config.yaml
num_hidden_layers: 13
hidden_size: 384
num_attention_heads: 3
num_key_value_heads: 1
head_dim: 128
intermediate_size: 768
vocab_size: 3612
hidden_act: "swiglu"
norm: "rmsnorm"
norm_place: "pre"
norm_eps: 1e-05
positions: "rope"
rope_theta: 1000000.0
rope_fraction: 1.0
qk_norm: false
attn_scale: 0.0884
bias: "none"
tie_word_embeddings: false
parallel_block: false
init: "normal"
init_std_qkv: 0.0232
init_std_o: 0.0232
init_std_up: 0.0232
init_std_down: 0.0
init_mimetic: 0.5
optimizer: "muon_variant"
learning_rate: 0.00818
beta1: 0.93
weight_decay: 0.0
lr_head: 0.00428
warmup_steps: 200
schedule: "cos"
final_lr_fraction: 0.0
batch_tokens: 131072
max_seq_len: 2048
doc_mask: true
train_tokens: 724600000
max_steps: 5529
dataset: "wikipedia_en"
Each number is 500 + 25 x the weight over its row's rms, rounded and kept within 0 to 999. Layers, rows and columns count from 0. Numbers have three digits each. The size before them is the row's rms in percent of the matrix's.

# o: layer 9 attention output (transposed), 384x384, rms 0.077, rows 255,383, columns 96-127
# gate: layer 9 MLP gate, 768x384, rms 0.0847, rows 0-55, columns 96-127
# up: layer 9 MLP up, 768x384, rms 0.0895, rows 0-54, columns 96-127
# down: layer 9 MLP down (transposed), 768x384, rms 0.0571, rows 0-54, columns 96-127
o255 096:502492489465562475525493485517510479500487468441434477502532550525461475480466538507486491496567
o383 108:495514497449533492498481485496517495494491507508507479543507524485509494534526480506495513513516
gate0 089:503535475544487521528475506507506519496492492493507529506504516493513512466496456486531490461504
up0 092:516451513492514494505555487510502472500499494486498497532492517506522544505503503481489499481501
down0 090:481553505483458487512489497545511505494509493532523461541510483521492493541528474481445506519536
gate1 111:520491561521498548525517536532491527525523544540504521514496504528545481481497506545500474516503
up1 108:526525486457551483448459514514523504515497512472527531489515492489524521480490494487469490529501
down1 107:495489465515530483452488530543499483532477513416534518523511504528548538454551480527487520514476
gate2 097:508452517517558532498492500477517518474466497509514537506488445501490503520505528488496493500535
up2 098:502473490506476449471461509497501553507508502490479484539475507527451500490502525499526482498538
down2 097:520486454501489514493522515502503530509510500529482522473513552486497461494489485536498459499520
gate3 102:540504493474524514529553528524531486518507473546468474466542488475478490518481512524475536523464
up3 100:469518532518533502527541484495500501512559451484501525500503502488555479471488493543495508502494
down3 100:474445481482504489507491486469449456470490492497541534517531508525526507486549459557524476501493
gate4 100:534480528475540510473510495454480516517551487499461500489446533521507469518477474427490469468459
up4 106:475512481521493483497480529479506508491488527530493501444546492519534468481505483550521488496548
down4 102:508482460494517506517472459470486529514477457476497526492518508563510468418474488523468471462521
gate5 101:526455454510460506477522501519507488517486476509521483468526485505467517469480491525491514508466
up5 096:483511480520535541455492503487490551535505544530487496517486476489535504506528525516468527488503
down5 096:516494463516498476523510512524525506513521470537505471477530515478462482479510513514508459490462
gate6 107:528549473495491497482507491528494528520511464525484507505482497510489532480535470491522539525514
up6 098:529541474529510507475483482443528486489463497496482493502531475540522513463513502493495484456487
down6 105:524486523512516470484517547535529496474479502519486556516551491499500519563494472499496514477453
gate7 102:487494481486531468510513456469464520542460494500518456467476524496481516511527510497485516530518
up7 101:443498514496485467524500515479465502509482474462500488504493465495505506530485516487504520485525
down7 102:462482512476468491517507509537505517528522511463529519471484468506510480481502468545505458522441
gate8 107:489499488502468496478504501463548504540541466555443492522483535505488511521491453471450527512506
up8 096:486477469508508484529508505417542462479508533478490459469459475485439531501491512522522498533432
down8 100:527510484543503502486491485484534476491487528465499496482545490502507518552506491494521478468524
gate9 098:507487527507485491471520516512471472481545532497504504540480475474480482484481512496515513444468
up9 101:502535471510544446511470524500517482519485464493491470501484492460496473408476505505574539479507
down9 102:513518487512501493521499515469558509493493496505518485484528448529503539484505440516518509505523
gate10 106:514529512476498482478571518520492501538469537489459468533441544511504469465495524530506503491487
up10 106:489516486502503504486449483467500554508551506480486493489513471548539497510492524482477496484498
down10 103:471472478475478535497470515554465487525476513418478514501490471521531521483486504522487505520501
gate11 099:494493497475496498529524465538466500510497504482455524466524529539474509460501484524533493520477
up11 097:486474510533510527476459513530486462501553480467514503484507553554467457509542504537544492498466
down11 096:502481524494506519514514504493506471506500515497517558532495523515464538538497513513498489511532
gate12 094:492494517498471482515498506492508473508457520544502531502511526511484564493503478470525493522501
up12 092:437519496485504477509482504510524494505476464505517510495508514506492506492494462493508498471487
down12 091:483512495483502501513489505476545508511545506492482479497473453441494503498495528532472483503517
gate13 092:514513478530513515488509534447486517494469517512494501493509482459506480478467523482476482487502
up13 095:530505521493479510500468511493520538475495498514450482531532502501482555475500533513476515461480
down13 095:441521520512467473502468555472468495481461485490469523527501488528490497540503493502482493477510
gate14 106:495483484480492478508480489553519498498469547516471494495509510501476502491487532512519466527468
up14 104:496522469537540547475475496517474482495477489509496520518516498543492512509505480537501501465506
down14 104:480491474502500518495520493500473507502501479549524497458516491492499483532516454575525479530556
gate15 103:519505474521517509446506452520510510492480477533509486521459506531492509484482507509491520438522
up15 105:555549477498531501487520424526517458503524458490532474522549480530498509526480510522508492488544
down15 097:466490487498476499506519564503533500505477489490490466471501512508505552514502494497575493488488
gate16 101:495509527455493495478493483551504486463464465527527506477475499543471454472522504532496498505448
up16 103:508491480486511482509504489458474522500516529487454491517482483504498501537484513500468508530526
down16 102:521504452481530476513503455496491489513524500464504460527525518512517510462482509505466517470421
gate17 097:484482528495487510504510523538465509515521485487503461494479472507468522504479493509519448488464
up17 094:500431493523510465503525494538487491474483543497515484496517488485474475446533513548509533485506
down17 098:499481475490506499502517502518521478505475509485497522522505502514509499542550514522508455515486
gate18 106:491512510529486504446484530464475458467493465496487478496485510493554533493503482513482465457474
up18 103:463475534509476467526507510464498490490450513536501505497460531501496517470534513474533485518509
down18 104:539488494505548533506524490520471484488533482494485511525483535512518524459505498502531512520477
gate19 081:508535495506483492485497470532531486480507564499545512518552500519508463536513500504524499485476
up19 089:480508489526479483520519507473493529461428521483511495524474509479470500484541478516508513512484
down19 080:457504493528481497531509474561512501475486449513462506498497484519512519444489496493535472466536
gate20 105:474524487474490499446492540489532492486476477513545502472501491498472502461494535493474514458470
up20 105:537446507541513473540487498532502484498501489486502507505480506502512519518508506499469429505490
down20 105:526478501501491500503495498512530458457495429501514529490539467500516511494464529487457466487527
gate21 101:508455488494534481489531526490522494500500465498522472485478488516436517476498473476499506487466
up21 098:529474538480531451483465537500473498523527527510486445525491523476522535515499496470508488518496
down21 100:485512521523522495478475500537514518511490488535501466515484498515491521496507495497512493489465
gate22 092:491502498519492474486512505479501458506498502525498512526481493477561463521518535513461510468511
up22 096:480520501537492479498436480508538467514490479505482483500495528477505511503466516503513525476461
down22 096:487467514477544478542461492522573510505437488479519515474499513503536491510487533491525482497477
gate23 104:451490504488489480523473495502494465510504463495528529487487500501476467518544480540565497516464
up23 100:484479517494505546497472452469435477491511490485554495489532512528486490523499480496524516513537
down23 100:502504496509471490517477547523498503449493493534517544515481497525501522517488480562515497518488
gate24 105:470526557487510488503493513454472533498465504515493497534526502490543490519502575477505473448465
up24 103:434505462530512497515530441553464543504492512504536498496477472468515473493517511494498503475476
down24 102:560455485487515517503491529481511460510529506531507466495485499535492465518464520527509503482517
gate25 097:502502505506476504541474468504493521543527528509536483506531525447472480504468505499460465490484
up25 101:468512512490483471487529470506485524507481536492523497484558523532519536470463513548484475522457
down25 096:489517494487519514521501512516497540480519501496499562475430507505499538459474487529484493447504
gate26 102:493517549479530499446491508528546498459502488536470505517460467505533512519484505519494505512502
up26 106:495514500537478478572499498460507465505518481514530491490493539457565508530496526482537464499507
down26 106:452500518475448497555514535502530549493508473526509503521467473484507476490519492496470487517460
gate27 102:559485463534529535495486461566517480516494468507459510465506505499467471493494523453503531481527
up27 097:505454483449518479543532540477501516497553481522488471523491531497533500470523464524489515529508
down27 104:484536503502446467455527474468503509515518505483541499529486469472522499452527483527516508488518
gate28 111:477502547532523432489517509525539464472527490479483451488465532524530477511496506523475472473494
up28 102:455545506481508505522483481558473515524531497521488505558514522511508574522516453508535526502479
down28 104:474489510495497549504517511520517491507520480475491493537473491511557502505510548469476493515505
gate29 094:539526519467488499517508472455503480472525525494504457506496489462465495516483454512496498471513
up29 093:475498483471510505479512501484525477506504544474498511503536501472501495531475466463494479526470
down29 095:466487473496487479467485531474517543503488501533473488514476455501504526480487500505504510485529
gate30 106:497519510496520520469494496487486470472498538504513505473477494526514511483507550513514496512505
up30 096:495460496500511489500522534577478462485505505477486543469493506468465478489505475468529488490517
down30 100:519485530512535471500480514491521530530499531503507497510478534438453519527487485524490531452496
gate31 105:485451550536501520516531478539455562548485475506533464539460490537465499459501532488476494525457
up31 101:524529474499437516481511466483533467515472525468495500528496491473529526455539474491510530505449
down31 099:518457480502502485493493474517499459501487491499485501509476527490482484518511511486474521481530
gate32 105:518535534510476491445486498487482501495486483515496453481462502501512519503495468476535506525457
up32 098:511494523504480512466490479447524510480468488467465511490497516496490497517534498538503512473490
down32 100:511498520467508486516461511500488505498481509514496497478493489493488503472501506515487483497466
gate33 098:532484505563566458503542484501470483484517522534501525538494505469506471500472508528509514517476
up33 101:506507518483514517514508537535439535482478479502500514500547532511510487562471521517493498507523
down33 098:479525460535501487474474530505459441511475494528453506543516537500503487548529533521520499511522
gate34 101:484488489455501542505495499480497501468489473490514528498489538492529541511506479508498467456468
up34 107:525530498504512541511517521480498490527496501521499537578533482470490465544499525538497522477487
down34 106:533496526500485499499538506484494484464531546475502454496521488537518481506487504527495497501509
gate35 102:489471530538543502526500511540497507517500551537489485487551506488487507527513484549523501527512
up35 096:528478485517507531510534492491517528515528495485493501519466497481519498497474512462515495523531
down35 101:475510514487492511523495551437493491516508464480525493506500486481491527444497506531491521476507
gate36 095:540471474502508467510502474467532485459539528518483488501566475509465532470513522482502468490481
up36 096:520493509472498501501514513527483505469481514484530485509462514513477531495474458504504477497527
down36 101:506461510478466483530517492485490527492541476520525524528474477516490488482468527492544515517509
gate37 108:510474534452524503489478465468540525455501473494489513485493447508513513450515499517481544538519
up37 099:457461507516484458480506506470485485527478482506444540566497488494497524508453541509518483486504
down37 101:505460528516500523530531488508516498463531495513456476548480535520495556515497514511480485432456
gate38 103:536509489483482502566499472510514517529528477500521432506502512502459518470503513479447532519462
up38 104:499452489513541494499479494518477497454492504492463497555486488540475481511500513463525508516497
down38 104:457488504487527493521452473504487503506487466546507505537488482510495527511505511469503492497441
gate39 087:550511517492496477525480513486483550566508510535551522477501503481477488531482497474500476506497
up39 093:499460516512514478510550497563517540520525515465494537488510500497498515489535470496488502482492
down39 085:532510496501515488534487508477522521510498500518489517525471483514457515537512480500502519475537
gate40 106:503512526517479470478488516498498462472490511445475498520487481491490517534511490490473493534521
up40 099:515494481481493558490507527472501500497504478522502499490505564467501458501481506548527485504515
down40 100:493483486488511557512516506544546493514517495569493462489492517480491463476513525514500476488506
gate41 105:491498492498522487479455559490509520558480506494541508460494480506458491515443506518496490508516
up41 103:506524490545478484504483476461500501514507500510476459517504564496485482513544514493509497468503
down41 106:517507526499479488492486549490473497476508501553467524468484496504508495495509452512458516514532
gate42 110:522466466530516486519463534490488496519538501497506522556501430443555519499486490517493474528488
up42 105:490476500504522520496467477532447535504502500470507547478463452514516467534482477508510490519476
down42 103:471493518521462469505493489486472487491536482478477554505540467552504472477498517503526506518521
gate43 103:521454490590549479497536476515501487471517488534492480513500537513525520527511478483497468534466
up43 102:541489485544519510492490540484541476523495448466475505511482501553493520503526500487497526451513
down43 103:437510506470488479474536477482489503496454517507496511508486481521506498471463530483497497535511
gate44 100:524503503471514463520508487504490497466517475431469515498496486502531448539527510480527484492510
up44 098:527487473500507478495474503446514477475498524477465478521488511496491461513518526491508476453497
down44 097:509493455477504459513479514470503563491500510488492465504520486484479477436493514453536503484540
gate45 100:464487502473470528514478531525451496560449506473501512540507514531551497483529516526512526484445
up45 102:498475481446510504497504492509485502519466502493466521518488538501513503559506478507525499449470
down45 102:522496471520507535505494519455486495467492495498526498533469560473550488480484503514499492557517
gate46 100:492482484473490480519501515485498461493495523504524508491486517490474519499471533521496485511503
up46 105:504476500450544490485485512464524515472482485498507509485566466508529525482518474456499497516508
down46 105:495489499512557499520520496490490464526522480518517526493491495464503543482497478469528504478543
gate47 102:538460492484498551508480478451524544492511520507488518524471447478489482504502492498457493543519
up47 107:483487487525513511499509499506524521490548482519510455491492444476502476559461483507405519434490
down47 105:512508499503527468458522536506477510491492499489470549492507460484486491533457479497465478450547
gate48 089:509505464514522483508466467502458546475495510553529486524509486483512516502583491464510529468465
up48 094:541484518529450458473518493484522495470496549493528523512487533501457515480520441521485462516462
down48 092:527522502525528503486525504503513501486497500489495483551546521487497483452531497499483491510501
gate49 103:502535544475473508498498496486471485499483524518481474494494471436481512488485507501523518468540
up49 101:470480532522499515518461467469513540516491508484539512506524491516494491481479552503501511508487
down49 101:507468475472541441489482490498447538496454492546485503454505538474526491469520525480499509508530
gate50 093:528474469489480499508545549476471505513503490483518466502489508498502533552513494516510475481502
up50 097:512503494464473489451524486477473485483533514501512504494494480467493526507535509440538478540497
down50 091:502473504501440442506509490455545485488446519463499486506495480455519526498486513528492479518527
gate51 100:525464459513489532506492529475505500506498509524496496481545488510508476442503488490476514505463
up51 100:524482533499521489454486488498509479525468474498523517468475516505510486456557506522520497530472
down51 100:477499477470487485486543531489509467505515481494485482478490529517533503484519526484499467522469
gate52 102:545534513535509469489460552522492509524514525512469482545460506487478520479465539471509463519503
up52 099:551526505515542461522492535501463537524499489483502504495528510469489488558513504498491450460502
down52 098:501502466491490484471523480497469519510488516488471501494522488525476496477493531497508485509464
gate53 102:456479484484494475508514504474525518447498509507526466493494515497501519502492503496472523516476
up53 107:490489519490466510493485504468544518509513525474468483482477504534438477481499475471501556504477
down53 103:506514508512534519482509583504461529505481498514458525539478503548475482539518507529511533477482
gate54 108:444495516484518503537501522543533491467470474478505542493475508490515549497503468499495493472498
up54 103:503522487495533509514503553554507533470488524507483455485473490478504490469494483487491494528486
down54 102:491511460504518508518538479527529490501506507480511487487512504499459513472530470515500472458505
gate55 085:491505512508484479526474492490465526519521479504499494479506506537515525480534469475519514533539